config.toml
activation = "tanh_gelu"
positions = "learned"
bias = "all"
tie_embeddings = true
parallel_block = false
lr = 0.00435
beta1 = 0.95
decay_shape = "sqrt"
batch_tokens = 32768
dataset = "wikipedia_en"
Each number is 500 + 50 x the weight over the matrix's rms, rounded and kept within 0 to 999. Layers, rows and columns count from 0. Numbers have three digits each.

# layer 4 MLP up, 640x160, rms 0.126, rows 173-345, columns 80-159
494545491512533438422473484458470525498437456553448519466560538427419569610493462509537584540465401439495433470469495480506519441529476485522502535489503485475410509443503450507604564479458628521585475569583529541545523480524555495467461554
595438627504562435492610484515493530462498480546449530470527463533454605525456496487516549520434549486528510499441536556553601538479451556417586489472480450541535534534574511469558490516497533527529533403473476524540517508545572479463508507
438636515524517457615490594430516436542510576477483546482488521465462500480543593585519542489402522475596474500589491482524460541523492582499517476592527510581509511548505500430369421439434516474412492404449554554487533534506538552595376423
461557452455514605467434519474483490544539384548595584598540503468525432574524524452405570497423464500553431418493399574481538537524480472434489517563507453420519490534468502479470395458528465467455364501564521414510433505505426396588610519
548507431532541480564509488501472528536520500488470508542557628466557485619376511581509517466521488454594550585461502550495482464611477568536491505508502550511495509529487551462437445449415591507441574447585541552522483427566504439537401395
518490449491509503493412482492554541552465501525589512535519529515484465432427503477529487527436509424638462525484429397513560505516495497570567438437474406495486483568435453550559467462562551457486517473497571429503494513631583528589453461
517503515504558413571478431505498493479480538490537597498595461542464493491391416489471552471416469529486498417568505436537508530509482488469617495566503473445452495454482546512593504479576517521536565417567545438484522582549497566501490461
541484409412501480525508413526393508520520466603529548575446508466532503488561424507616557476457488471487576505475518536522504504522416449469396482586524509471561462426420519459527432532455506482517482571532480498486478530468431489485541545
440502517474557401501524548472475429615479487544493481542562473468438584540485548462486518447537446471540517532483518565525548530473523496452505442512490569570505537471540474530476468441553503510547558482508456417481541454496413552551511425
441499368491505485466477554484507540552511471411530495566548431457447446401493503478498510463482555501458481555586507467570540474475480565489487560504483513515496532487501575439432466436530373614515464560481560515536458528389595624553515528
512486463564447568537481500559493492377418535463554515588487462501416519444550402436539473562468515459433414486442490502439504419507509405569495550546557516532471504557413467529562409445502518522467617448526494558575541469516569486486478450
469611492571484499557586529495535464454486594531534466531483502559458452492523535516478526476445524493540541417580527580470435423461549586506463413642396424531520571499502420516490463526544521557518534474490571480522549465474480438538537485
496408477453446501499443437578413525439509554578619592513471467528475458574529445516457482478522484426553471523488483434479532442501542509441419476436607458517457500518510540489523483504571494522520518401591527463510584555552586437514415596
548463509499464553449532499526559524470599504548506528441482491449441461525493505487469432474547506415430475479566508660462488526498526451499447459490516491450545548512471567534537513505540460433582537429455538492474370591497447396433497546
520494525554542496474472493466523477547577515499493372486486450494530616573419443455407505512491514504496449508542473591486411471510581530575510489592433557506569610576524524444466505483487470530514467545525427526598466531541510561439529534
427498502502547475562518510500477469537526564570608531557470567451586448526533466452479579575502505545584440465538527502490509538480537469426494582412537554582482414524515486472563489382535516420457499396489536503382484626572384376562521451
528459485468468446489443450496508498423362497532547575486532407542574545547463509505501539459444462525491486503511528547586591449458544469489496487425541495534415494473476556433599514343570545575502479473466546472448549479650473482519577542
505539467395528488559405381516520483534477499517563440549510616510397635585530620524460558526399467493465558539503562536525538465516427580492444422528496545439538523474459538470525524535527494555517540400467490505468547517501564533601480459
478478396512514477448456585455530462480486435501490633596472401572577546467418513464439483559541493565498528440497560548510456483503498452544530521537434488449409420422479429542543498463477464557492457361509577486503460495449499476483549493
560525428529529449516427448536519568493502505581530600451515495530475538421502462533485502506488540537505608474557419474480589563542415488471527459534504498436480520534460548583540529435445447476508481468488382449563415517512531535584497523
644468560450506521496515452584521404568586389562564535510453517488485481573500498430503560450553527406461501563445503573496601494556549505530400523540540564451577573489567502541516438500546536544474393502639453529516458506484408428422361543
564507514475408413454439569473499558567442437491467548593414461493524541540525567491490484536483476560526506465682402540552488593524471560460553524495483573509500480518495422524552560516477474446404524461444504629608488472542464439394534540
555512445484471539532455586424491481475486514536554485516474480450580520566472487504459416532413533536543509447536403542543619429528499528444555467501542477534558495508449529476559421451588538458436543463439514543539468490514583501491418472
439477510544559534503558508472538444512554487504561484492534449608404421590390554497440480484497445473538507492466510466604445429442534535555406510563516507489554415473500439477489447514600535524534533448508479539451532492577512533475481582
464504566442528517530488454538487432493453503432518483466519450551505514534567577500516477479512461474503470503496455439546507477396580498555531416537569502527454451562489515465489425498533505583460580405465524457472580535477522507584569500
432506456467566423456453527517513434459509587543469478537522532527474531431550559546490481538499453486604512495543528540412447431508507434543493548593494482577579497569436485565524438448524615464501508466510507567565528454417505380554544422
467491538394478476512459514363544509488438588497581535533506507398438482531544480464468501510455504481506482490484456544523541516490513499447470452532498461509508526478509541579566496536476440484503591357445429498433530601540462462480529453
410493506516479518486517409521549475491466540415514579540508499493531434533529519491511575503519463555501541617501463527536431516536512423531492459452490533498450497498466406517465537404571407522483473497389468526490534610493487576492483485
422487554609608436472513538417561513530471525453462505447545429601573495501437546451466499504499471454544539388524453501497576480533463538493447530490593568598491511421506508410514606450604525467468518568397489455458530495511498471516534533
454532456514442513472452412472525479528534514502524588521456512395487484480544547407498536451519579462484514477614452511511554509439495539475452497558538547493590501483456461495461497461472412499500497541558483510553507515498571502496490483
536551565582468436484496536586426575509461471511478547509483552439533463469487574491565467503472536442485487397525509434445393488460536510521452535536551459510485408452582515461547473509503547431516440578521576515434587565557392507490502563
327437492453575524455461394576513446388432536516491570396480523548416558472586508474424576506435527505537591447572500392535502488494577445504467495542523366582383510533475419468492456454528506574511492401560519468546510512578425493485444489
589488430497482474397459501339450537538512513585404527516534371426592460448447619532522447505472498496568595456485584536537516480489507469397506592565542479550517441539537429472541481513579544481499578440535458465517557558566423472543567499
436490413608493402545485433532568428477505542450459596543468491466531526484561588444470540586517403526527650578634458524540479538485518538435569502538430492600566395588544509503470497432548500538460463509454522498531438452475447442555507435
451466503508571465463440456571481426565519414637491569461525524589526582455603539482498420484489423561518570589531544549601575437493537449472480529464435472554518478555404572543586398493514570614480573413479411446560471531556499513478467366
466531425535476526505455408485398505511576478489536445547573594507552460420479490443557446542528589416444527530500482415431561477518521457502496560502531511522514470461530535478524521559595454520478475489453480479557506538508489449536563577
453538455571579564451547487528481453514482479492557536490479420411494547518516457499442478494411550503506538506409511478483520559528489466518397562491517440594472505448442556479474438512401527466577560385640495520582569556525455488493418491
472433548560443534487476513509525459502522543465452473507520510444390532456535486542429453489532429522418580443613513472448535591467532566465466486387424491513479490478580502530530512539464450562449487515464563457482509557435428484466529610
514544541549541505557567457499548573498543561402502508506469472498419444597437515557500514436601510526479494518653450553488589517550436482443506526448499450478473549505562502425533502433494469520489443516470554567432467575450450518556470466
431413439434491431582513457503508433443549441515524548551470545484577506533436526569419511423441574564549496540510455472540579533466500605417558461489529458578543426612566401423490507451457492531547549506426451493457522491570451494483575506
495500507477653510435541510455456481497490506358551507504462438426523500507595433442483502470532444406511458620462463390489394575488554456481540430517484513486511437603608443498613477403485518448486612533476491538503470536498525494462438563
430497500465521430515445496496562391514425439479536514495498386463551528438458506486465525461511590499516471489506514599534446416502564469646571544504500561545414470517506475451493524497535532543527487474590516410455512433490509460532514557
491436454521485489409451471580534471461397459452557485501526538456485502512480456542415595509515443434549461513575513515448482515516510482560580430464496450540610433585476527482503465466486566510426514555448476531371522427512501522453528533
515501490450535467438449486483500475546524485435479530456510462498482474551526532574491585486563529422545503497551482482536480462492489502531410491460557485495548516449458485450481453415549565563434540512424485505559499459526603580574559576
496514472412485502488485644464491505443466495463419457505498463519520494489548419514504578487454541430520516565479430426429559549542532587437457477567490429548452419544450510531486442550471535513548577470429466458473495470461453530523496444
482521544567509458594496523577627548547505454474521587484484546537432523493490466481453544589460454530439562391574491546437566453557474523404645521320412547459420533525511436466495534483638598462491478435469408508562495509573507465478476415
519537512426495503473451456435481500533552509553521527494509507430505551522600490552531485503516518514495514443528488520514568475538473491483523489551521469523462474544535497513502536448474534423427566402498505545543473553524437486482573444
459402545513525443577380451554448513549523492487497531507433455500527483434503506482502466519506513521483442445514543559468458456525551376514573513516445558567480584529405489458454498459523490530562516448549560527579576508529535520412439563
476487512605513318535507533426504561485480404459450566496469467428460565524532547542567526507611462463488430421465457582486584467476570496406522512507481537421478556502615440530524473449518549538577536546428517550443531576504470405471504427
518496464460457502526476526479444560493536527540566581576434481500447607511570579626410538548508485402492546529571531477476520541590493442544390505516542488502468453578472433487562533511539509480545481521560484472454559451492560490462562504
526489514493454489442585473409504520492520467490476518569509471455489554428486586601464520478479500467473547459511567536461524533498509508573478507527454482519526466544484499591477502530504522515452583495435487468437527535447489497452557432
516516553453484418507468580543483412472502496544528482461518540526455470471522502551633481483508507423518471464533531551554438500535508534560445399484519488522450549427459533612509495503480494564558441492510439554488534456521566497486475509
447487496465510425400503543533547440535519446475488458585493509466564432467567578573483471504466512545495470635504483592486512471464558482531611519481452434576558448437404563400512492548526533557499504509475477481567523573484505562543536472
590458485429498533502414535409474539565519548482406571483459545370472414531576487522521464582454541495563486517470518479496528519521480473511434471496457478529560517462473541505498598525503526394509499455495557533489509472537469413478480448
483539485532471534430446455489606459526466503533469468469496609455510461507574563460479515549550448428473515551548509505499600421475534496427482553504412433550587412560467585468401533473544537512591524460540485456576430529513561449544559367
401575538502463468532444505466505452552417503573505401608520514408515483524489556558493531507514509564574530551461502524531446459538493572497379502423544438536502445434449517454494540533513531482495452484514528475605373534525540441509562501
528476455519574452634526531500537538466504456475515474536524455496458523571438538433475497507505536491488510513471514589483581467508509411477471540528523501424449514503590470521481606498460445503476482530484591430440495550528518368534422475
559460462514461474450587489511530484438532522572547514619375547508561474584552485452506519558597482550503629490492492467495547482464546516497516542559544491579539485476569571561425463506594350545501529399466495533494451556507508521547449557
532518478452555456531581488517452481473478502555455489532513479471439529509520454492498474476482480557474450485586492574466514514527556531462521535506469513472531457500482464467491494441478460455453611477593465513507550522457603476515543483
530428561411594454571502408540513527535511555518519523527469537547514517587477514452483546498450432513445517538442514535484556513502503470543488628596510528511505431540467457524518465611443570543497478493519471513569454465513469432568544501
478497490484522614446439506479524538418428453457546555510561524515473565552474493544456432524511531475556464511514489493409516478540497487496592478460434619457563542506549595559496570479531412534399514476518511523563414531535575489434462497
522477537551490442560480452542534441504442423526490554594432527521492553482452526531487519527399540608636555526559482367531441521486575484601426553514461497415592487481532557594572499532583452516549519467518428431468550513493607482616439442
521481546446551454485565529485499511515547417458558568497516454498464458442527573593465400519464414548485390575545488495471499563542475529441480469548617617487557542522620476483524487523436495446409552605481424493524512460473441430516511580
519490541504508554558552528428355370522449484497518563523441511503490494488470527393536519549541483438532433393455471421477596522552619508476501495464592490454544504519531519507591472455614442550492501455547470505517494540623551465498445461
488412531549538481475539537587486436439509451501507513489546432426413640479433467482494479495573512576533471513567577553458480472450511576565486521443397504458520573494478592402529601502574533555438482547511409508521442527508487473483536442
548519516549590446451497544500462511495523422471495510464561549583369513495410548529575483541590465458546516487536469516536511488529489456375536489555550526567530559502416432508557497437499517536507594474387474479554570510544555506419463478
546553511455534506527549514518448520437498553562599523507537508530515505553555558601525427486492468637441567467474463460516564509499520539511445488528512469462509487503548477545444595518463575411463553488483505437408453641612558496519432480
545534496533561440648478540492497504486542461504512485573517586544489593464429542410426554557491551418511496453491489382594485429505426528553498561527587462507487533461415490490515477468500485492476528362546408524533549512537613509510443482
439467482437512492475463483589510532517489528465576496506460419540535484489506526530472436526504551477580530515496414471491525510507572456485549452567501410449524438480493456548487447433446548502540561487572449583459488399527585500538562596
519523538536505533527566575515614483503373500473544496511603454512433519473483461505477473455431556502561519531559518527444503517489484521423490481545455494569465581578537579497618514471512573492496368549448425581499510437428537461416496483
553564582457597525603489449510544486426475476482509461490451531515406517511484564507512497497560420462385525443490437504453559424568416546402471486471480557507504571446498493590496524434487380491457445550534398503566436521570395379511478610
499442434516546488517497533523469579513539512496439475399488401592494469549483471498390472564490510455488470512572501545489502396522473616477492487470511621568472584475619452512421529406480508526462557518482474497479532496462467558477567590
522505500525525516453487576502503461499429603493465568504478519514530541444506540534500499502437478437412559578625448508523583478468464435551616499529443500590494595475496449432432490459517498462435530533543541532497486542497514549471537486
385485431413523566421489468538507513496438502441569480509505502474528455573491565494514498453560441548392558515577498578490535352534411529444548471605483526573565513486520520504498440463481568572484629487487519581431462517583480381530543506
548497558526415483592510502460489590522484570490422537480573517513474538529467613610546533524523555435498468439534448626616443614415538436425497486438464481478597452460494462575575539543500513465474428345414405568470583489554470481516433546
363522578569470510442473521516512497433435544491488519520438474564494477530464519573485523566490543485541432441520552460503497469451605507462524476467478417504428571542622519578449565514504493422507488449516535528396423513490483572408539477
515461448473530576417475503491467448478521546524489546534488514508451491411594565473517423422490614545493447547428523479446442480598489534553438498514496555457477397484479460530648508489418525502501485479555504589510541424455484387545541505
461603548476583517458530466524580596421450564471507561519534506521545488437507394527459570510462493500556500532531505442493529486489500545527484537497497470506435395484437538536457511420531565476468572445541552465488530529603525555444499508
513559500536495520467456484484515462458426493609433520550462500452485474377524521597484509518553421553510541548586477583517503379485451442455497486468496502598599488488560547496508409543530518579477530514478455494509442483530557410487607452
534555474453582480434482470552525639467513438478442527550472601477531503581424587481493519517398503409537574541414561514510556575491468515443425526511497472396546509458561453402550469532498560438344516497512564422561574528580523434555463500
570572555498470458514379498449456504566432532476387434522477447447462531446482460610454474519430580524457444511548456510559510576491512374594462521442465510467542499422542562505544442573541488599482412491445589530513539478499459471406577598
495516491550428464473515521421520533460479467477543527587396417457594577542486519439535572441421562486506523440545580530580565561533553595474474496442522536532488467526495437471487523456521481429477463496538422502453447483536516477465528478
507560571565498431632553500515492421505595529503515460510542518419518473553497510398543466472478484491465533463587522522541454578477546544408404514506453403412589430511484451507512524503431473415525483498514486539476504521570515515504594510
536474409486448501480496494469522518453486478522540543589577483458439396433553470502468437451545450495549443494481436481452434502549574610544581410536510414464420614557435517500510474450531506463617440438531522460576597423475559465570463423
417430529529459445428605545464521500463477491522590484464451421515500491532455437454473614471407502523552435515483578498598555469501576538508488507438597527657495523467582486503479486509598563382551580501494490570583524495560527406505531472
507547485532572524432514542530578415477521502496672500527462487499461529529493510522497513586410414454538503503509495497550508423494595489472517479533483545480531532529596563491433465586455600413470498475507431631532529469553432480573567495
545451382467406480476447517495525550553498497497477528583431524489415465536562518416525473457483487482527383456416492486466513502596471563577487628544606434482463546523524525491489501465383539429571608496502529483543490554531466417540438452
487487534507528470405561492483547489453428608536531509420544403533487548439551483444470512558480508474494475567490471547501512455476487500502486489443517498575453578521496484518518596554482438482481557504500534483420512444506449554474449550
502452499472529525519557479495352534510482522456580543578514558408399469556517555612516481506548446443473438489456513530433533492525465405544503476610553464497595603483484535542464444461509464514459595509531385515581464432499558460517568541
545589589665520441528519512546499489475519431536508510372720450489451561536450503514479455469447452508488475433494497591400480473539550552468575470443541493630478492462487504608512528525452428440529472502460508399533568528515519448461418512
482477556537458522526532546571511494428507510414470490501413490513514603497456514443497589483556531530448482462485450545529499511699578481519499524460607484525435492588547584578425527418445537460526603444491582448533455459517486400484412527
442457545508483568530416552514408545545536606449504507522508457462558552518497551562531508503514499460524468474485508555582507476629476455503423463522576476502562524558459464466581404537499444571487494460397485589502466461447423489547495508
498398474543436438441455541498544451549496498545503509470533475435543458448425502492511529503536514524456506480551473499554465451529570567530483543488578559525505380546439499540544440544468511457529472463592605508532454500422457478535559388
505493521476488456506430498524540528488574501439543553536484453464522474540535540468494634543531577472596500437464431530477429523490439590454435577514524479509496405409537384542453504455555532498451494455481470447448571505466567466521559521
511536411488588550539479559438466495487452466440450378563518437571501568568550527520411514565484485553466425538505417550452494476539539483573609467461427565585497578516476589536520496443586526504439577473533547494572547573495439476392416511
523484480535475469543491476512473508389550528480519406527538461545486525503503594575490596477438406608579548490570518490509565502489466581458578390542540580506543540544516461478497405487544482576396458436456411585541484449483459471563519481
565637502541544466502480625544533610520473397539554504558537489544578412502529562497362484477461462490484568556575458528440468446419516563510466466550485468544532472432523490587575468547481497459500571545492482525540500543510577520552580392
512555504500446490584409510546474495574461551484507466516598542435502446483588465410449466563522604407524523487514431535387507452350539494491492506472550549540467528442515484633550589473521571566438397590562595512384599531476569402568521435
548525513454464451423525473557523456582526438510539584476552459459483493574494536480542492401477464541469495482475578534550585452529522463516486412556595458559558499458535544601527534493474655478436471545549448477515516542499463448477384436
530424529536604535444583382519432442505496482543586502580499486527473567543529497476503472519551522479423567463401549626510544450487602550517549477421529479463509524534627601529475482516522467509543499378449414494474597487507484400538437508
526470566465496547394539573471472567559468464524468510517529438560433615494536510538450478512497515520566527467560519522515509411516447481467534446498534491542467499561547504474511556501517552456502535489520525482582458464478518414426508506
556456504536398550370533532423481528517441559531553497487489505465501568433491388479466476531548463447488438501583497580426612432480549440540545494472494538517518479524546527504545491524531481510438589552487539552502470555467508427440548472
421516453415469480536436503485535487571517470533530566518509526511504512587529532387563475527530482456496437440485518515510572419499610509512433602516544484525504525410562446437416457504521570455554554444535462514561512564558455558559427381
424474517546465521435491455503473577480527486510537515489508496482525560522488472516567538470377461504529481479522471515582567490522425519452488502556514477601482467515516443408510489496494491491510499487447482450499503478454502522528528504
587546485429494500545456499503522485506574453491554555495479445503404519507581555515456502531563498540527492529561473585512504404663520612489506413509568543474563621546455474356419501483490542589493446484470436488470448500489385470445497499
550467457419493454497478409478468487464523504454471505577499532487628415570528527572574561459517549590462507552608456512513618488540487502514505448531529507525569484484518495528508431422480533525467452642533489469366450523495471433593512496
507462442471579582528503509438466544469498531432527572498352479524389625499647455450505478493511514513518465550440546538476469576500460488549466464427557523498466544466506505515526487548567568523478484471569481581513566461595496463462448519
513531492515515571483503546591589500405551473608568505492436496500574460559476606521522459441525508497473407469413475492455482516584503570457549584502551461521530484429462461499525467524438574496448417398517420494518475462568416442462419584
479572444500461496483547552475553524529417501567452580523435552491562471517511511557441426625493530528554548461561460502558494442405520523473507530576433456525502513510502563451524625543554553562525576426496467580393597511457525463466430501
418601533540505468483445530624375440506442543482498468469559445603582534513519507613405526516522566425547487478491507573564567480563413465488518458507472426620426562583528526553508481528552481525461542333464456518486485459466459414488459478
502511498531553502432565564559583527515565500444430552506471440532561548434523492569389500456391424505529490452568482518611434513464545483435538478571512420522482412569503480466538428475545512520538523393514528542423558476470486445416493523
579508515461469505454514521488539485474408501531497433464471423434460540484494532515486504467493552512498513482548466483516561503535565535466530506499441488433609578544497551516458506521505464492443553480481426476551492476532491522475501458
516453561501536417482516430516510474502456452530527445476537532582476442447420542522465486424532567539500520452473526479537458446492456519476459391484491474518476509511564450566541594544527540548484522529485446478492459561578531462538526553
466600494526442565514536582502342516538478443536495555492462448451445537532547567518547452615463477539603469498574404568451539499551394401528461508411462493486567435482513427529474463527518515496486466464503415522482506490490557507500520521
496437509425453447497470564471504583506439567456489494424436480524414585502509596470469500493386438469544487482606505525510585517465603460511522472458567502537488380552489572499501437401465543595459531476452490418521514471499508558520523522
542557476532533517470451494550572487533552582578523522524623476519491371497499471481455479517554446578579593553538463445514566512505461518476481529435482476460402490451431548525507468519549509529495595469606515483377521518486576441520427497
538515495613556565604493470449434517529446476443443517533518609574396536485522546584480513502526511414511448539579439437551498436595487559511513411544446466453547506495512411493506484526547442522464485433491544555515499475554431513482571522
503526496561575525473522511501548461565446487521554486499475534610566539489505463482460562486543480491453546538514540477450578525486560402544530462506484512637552475519460580504534489524568529462504602426517489529414457459534446563517433508
522561430426541470493560493365364546396565581524526609518555448445544588454460502509466450495514528559539404428500542503490551480520515477424516534503564490570560498512559512574491431586484581637489518449390436516557527483542431527596488491
446536479408443512433449438463486526479519557497530466533465515443526381478417493597536458471433484578504513508497501457498469495525450529526454601429506443530491452510472526523562584488516557487510512566497475435481389466491472483494534523
517508476538504425491475542405438540447481547449527461599438499432472474478551407484466441541497466415579567484526519572484558424425515499546569531506516500490512481540562490569525533510440542495486487498557588520522513540542431498489572506
467463503488554494499434553520470515488474488545517580500492490532527542540536567575474533546469488532543518503500469505506495496520490507473553506508485517534520490483534508531532476488556512506492569398528480509509464500506492407523482448
515519482547567459471413583521387592411480580639548529523526457453504489487507499433515462485565598523552512530510446525505413465530525568476417515614458508484567550552435487490481483450458490452606395487524581509472459501552489465533491523
476548526515512498468478543497464478475497496536433531529495493424506506576553676569428540523480510447570476490526479515482405508546484521492525505514452510451547473488494575542446421506509528493454492399574467531534466524473559513469536449
578512539463466448500488616460479485489539496515474557427412493533469526529455535508509548551446401486570458506577463446513525463468524479476464566553480467510490482499562528552490507420501426436455483448492488511543414514577525582522502488
473531496511532534484423486492469465531506499542535515531591469488455574575507506437501418546490604483549429549468457467454581406492365535494516534471440466572477499461500460588521648502534548444601504465565405453474474470578526397451440445
471593528456510548477474473487460401632479483431539612505390461532529520522539633448509542519427436524592500465569503545575550542438412615520471535520447507520479540554480545492472509494470502453514545503547514469396529499423442514544485502
492499488557400470503503453490504621431471495451449651469600510502473522404456556492518521444495545436515508512492363456483574557491480463534520451483500446500575456518510471574444482506482527472491538585587518501509498541527487452504470529
547448528493510563450488505462448483453569421436534429492472421506478534533511450533528515447450569574573475527506448504529453451479499496529618583506476538474505491416387511432503442502608476598533504441483562484501475485565587557468501527
477536613514554502490486542577580489544507466572521500434437453535516471447537492571396480498503490527520586520500481562349552454449533550519567511514455494456484455525544535523442544402528447493545574422436477519487496513487422529473543458
520543546444615407411419497462499532514490459608467559523583524521481523459505475554442464520416553494555531478545492461477579514398457536484549437596419476571502557544588447420612429468551528459538526486420513475536490534545463473463475555
490561552557565488492402522492463599564492499534466544558520505505480506533486467533540590495537481490561495455501444532536536463490440403519462504493456544461507443488544509477499511417500577513500551394545516543528536427519438458497468467
546495438506459498522506447505497591433545446448552529514420486450519548469569507558470509469555555495415413504558537507530569528567462440487515526498467534586461627489504580449473507580540409572484487476463540507417475556513550543595513537
494474455512571444512427497469493459542419404496450523478549545503501512364573683560482423507512526434557487374531505496528474487439509478434435502448522517502575474472517452539455441547506513522535557527498507549505444481450463518528495517
563503516503546447525511548522539506438411456462633588531515543549469586651438522532416475452498544479484523428447545427560568477484461499418365492497592488506431544504510539450549533498552476508515530473529579462460471466485515475500423507
502474504490511468441466514532459493489520454553551549492461431574443547611475506480486548576437497486562447550496476551519442554599517463483484532548509465522429522457463500468585510515464465486486557491469554474502535426537559426501471513
457501496594479433533397561466553533466502464509535548556479424535522511418502436517475507494424377501573557473518498470481573538479562565578523515464534512552594407552475601544488503485577532487438467514546517413554474485485483639420515481
412497463515582510441471516447458533447571513484528550560569468467457532558507514511527507437484428479451402526521576586383481506486419471485469545625425522523469578517469521626520494575437512545579535408531490564536513494370529456532497502
475582545476418472559419479488506493495514443514535536539504441524430512539490411591495554461412471500514545486452426553563573527484462490489494462541517421523548496445512500505479424388530512549457508453439398509501514505488489495502517424
590547469530458520434468489453555565453477529499479512518459427494497506460489519552428495491526475524453508463566598596528460508478518427496518504381549623489520559460538506522423505463450500493445449501496484568540512588537453491472581471
519527424495443514471439415604496514510505471577605496500465560481480485463546565522444489436523527515510506495544470523483502445498503433425477463511512440522562499581542458519492507577463591527485541450505476519503497548502517558460522481
575445512517567434526448559397460523534481395464492469591578496405495466496484446522421435501603554409519617438535466470533546521383531500525487539488485400518446396382589467545544412590540425473540500533539499476474472514525503539518548485
535383533503471579466474512473493554504515486509534501462443474466459543530553461558487373519467535529520464413522432557495560529480486593540501500450465556587547512555533559510425505566472551519476469472467514460589460448562561514414526487
475509497500570452567421441483428442548381507495447516615537451539580490438487543552532418516586432526487631528366515544462516530549553489482423480583495390483457592497451464563571443515519526502523511493482427508525501491542419480560463422
465541502454559558497492527374442440459470542480521512575446493461482582547540583368465540525488568511534629466412542501484648495423540511442515535496432453513477494575551473501576591535462489498520417438537392472471539603461525583515570428
444461495513519440532392469589538498544580515522493544527481495457507521483567478446575420493523576549467454453511484524508408500487595410514537409528475522498481485586528543533426439441434482534516490465554509422448485488544588552507502544
517477462538525525465446472560443540473480470493535512537444492537562600433518528507440481490503417503526548577543438549439660556404437489501541415411447505555521482449492512530536464540525527521390630550559424401625465540489538496415533563
495487401526565484463416515504445507479412502421539459544563507550484494558556538482468444495441497559537568489572445513510503367452486552427378553542461523563467482460554442505490487413506541586565522522500484532476455571604540492538502541
430568515473531404452471457555498399467486405516523464497572524556442533463577577585500618526474440473548483550580566541407509498484495408551555542526487554528529500481461485513516440513627517516466545486566441455575548500501431495482482460
506463511502513477474427477470523550549488449526506524482503436514447586431492462563415480419456568462487415431457453511468554509491519482479482489396593450492492486461566492596458530459549545536548593493452586432500473478559452445426483462
421467560605513555527442443495550514536417472426429493509557564430424511464522519472520479418546539517432449432582579531603487416562459404475487522526487543551508413520503497579544527484544449519444480483450463531532578564558507534474533458
479534485490488458530476521486471484494468491517472535559482555530498552515473494513467483559492536510521446478525441539564566463536478535475530505487481484509482516490501456506515446498516472518518572421528483501499480515504539492518462487
512534577474603513581472554488552472512535465523519529472528473481458579508556451451441477503520615451544527554450478493557505428467444564532391555465435485469482476529463478526416671496564496496585477525607539482448476542570434447468447447
527481541465512516408524508465503531492559541512522574528422519425449519445500479564496514467554593423438448491513555488486543446563492527512467514518562561520535494515435497520511505547464471504473518550553489503429477533481504470537554459
497536430498612515564457498530467543602472578558527532564626508579494502487406546482470530531481434521495513464463490547475468498528493505499480547495565464462627470533556481460479458465541562507476526475485458576432560512564510590472431427
464499554524614463575517507504457542570510533491522474473512500474501530506558615517491471506506517488489502620489464488442591391548538559595496478478392508485453440534603493536499454453512512497598541565544453461445513467483470396461495590
468521468528494596465498446472562463522581415492429613488451492432461517558507487435426540552457364536472550574436455479487479595581504458592481512605437492466515635456435347528490448418506512470474610553541502491515489465453466517479456412
465456528529514466487495577404608467515417492600569491512434489461460565499406524500476491420600518453499559636458483591459505429399491555496471442560480476536600437478528452427456526547491526494511666475408427506559505525506527474497508445
576497518524575375513529549474540638394479538537509523507483418557458569595567468563547456614433363549578578479519535462567507547485518482550486555468480506430466435465449483454580493547551547375509680457508403531449474596537549485419472410
422481467495538558502433508490482420482460388400556540529564481515569464491476517515499547600479579483515493509530506485612453449453531515539545512490448495460529505511466485465527459529661523528528538423517444527509531501581611511497471424
454480545457526502554373431437515630368514478462500564561484462542457456579475515540477452473543437474476468532482453475490526555534460510492510537595494526469499489515576549494506516505487467480431477406411416532504552593492491468487521525
463506469497473527465511468558490492593439488458442558525551569459491495542547560559468496479468388493555536469577539566530562413517483513515475467491547525444517462473444584452488460493639415556494625428488475511610487488563488567426451451
513452562555541530420571470554406477477574488508478539504464490461475513568517491487493459494470454541519556533535452519501504591487579518487510434472486429450507522572539474521539526483570551474482561585474547427468497513554493466411505514
512491488527494453476596456470480488479558417525544476560495521469425540488527523530453524482475506384449432623600553518474527442403607512561539460571448490444572481571506537508469447498485524537490534438474523570451532570485448518502513402
462571483410566554511515567507543539571518511526497496548486436371393521505496522385399515453604494517408599377506493525536474400512506525504575531518477457414432518487411428501491543543550538537571552457529455536535510502480454440574574477
545497444453486476502472476508566512460511532442490554525464519506528445516472502472438489421485472554465429499453438425363534495506553564564499549595518506558434497578603533615365587460457526589506546523526474461525468494552571515529548606
562537543532469520582423555475519578527503498525519587549436530531432534518578539422499448519489508415536466535522584550465488458534563448379443487539562423522443587508536490456485484487538534520500504548502443564483480559500417461501559528
577474457486465490477506475586403568537570473463465492400552485534440614569456578485514647556486435446515472475587453532578473554440554498496523409410423463510554569583462527529479448535499546512533486440462491546504466527506532453492485493
515416476546441502530494535514477526486515530463489520559526457580529606435515442501565508530384495525612497454519445560509545544496542443514474523453499465558478512438444504460544449513474521523416534441504514491459546505535545463504487465
526426528372480480503477460487471457422474543511602573527525505497611515541515456474482562554395539512546527555468449490490532511507526457552544530545549410490484435577530573529537567522602525539418466421554506494427537475510505516572444558
481515503418509555537456492408380492433528495535483449463495474458524528507536521512548550538555570512503510462586474609525566469542495423509434451488552485416488548487513520482536497573495539630426491520439473481517400425500422444540547556
553498495478592481516550412423427527540501519526538454531639546510436492492537392536453515533455536443469491570467551517542456431526475534463590462488444579607457557480595489494548527482500418517614444526472503443469531527486482448505443502
550469496465472534490406507517508581391454516492483548526488469465422499519553497484507563571520413543554517569538470476474352502553468441531479507497479492461528449597461460554502511535534522528451519542492430522473528480512532455610502461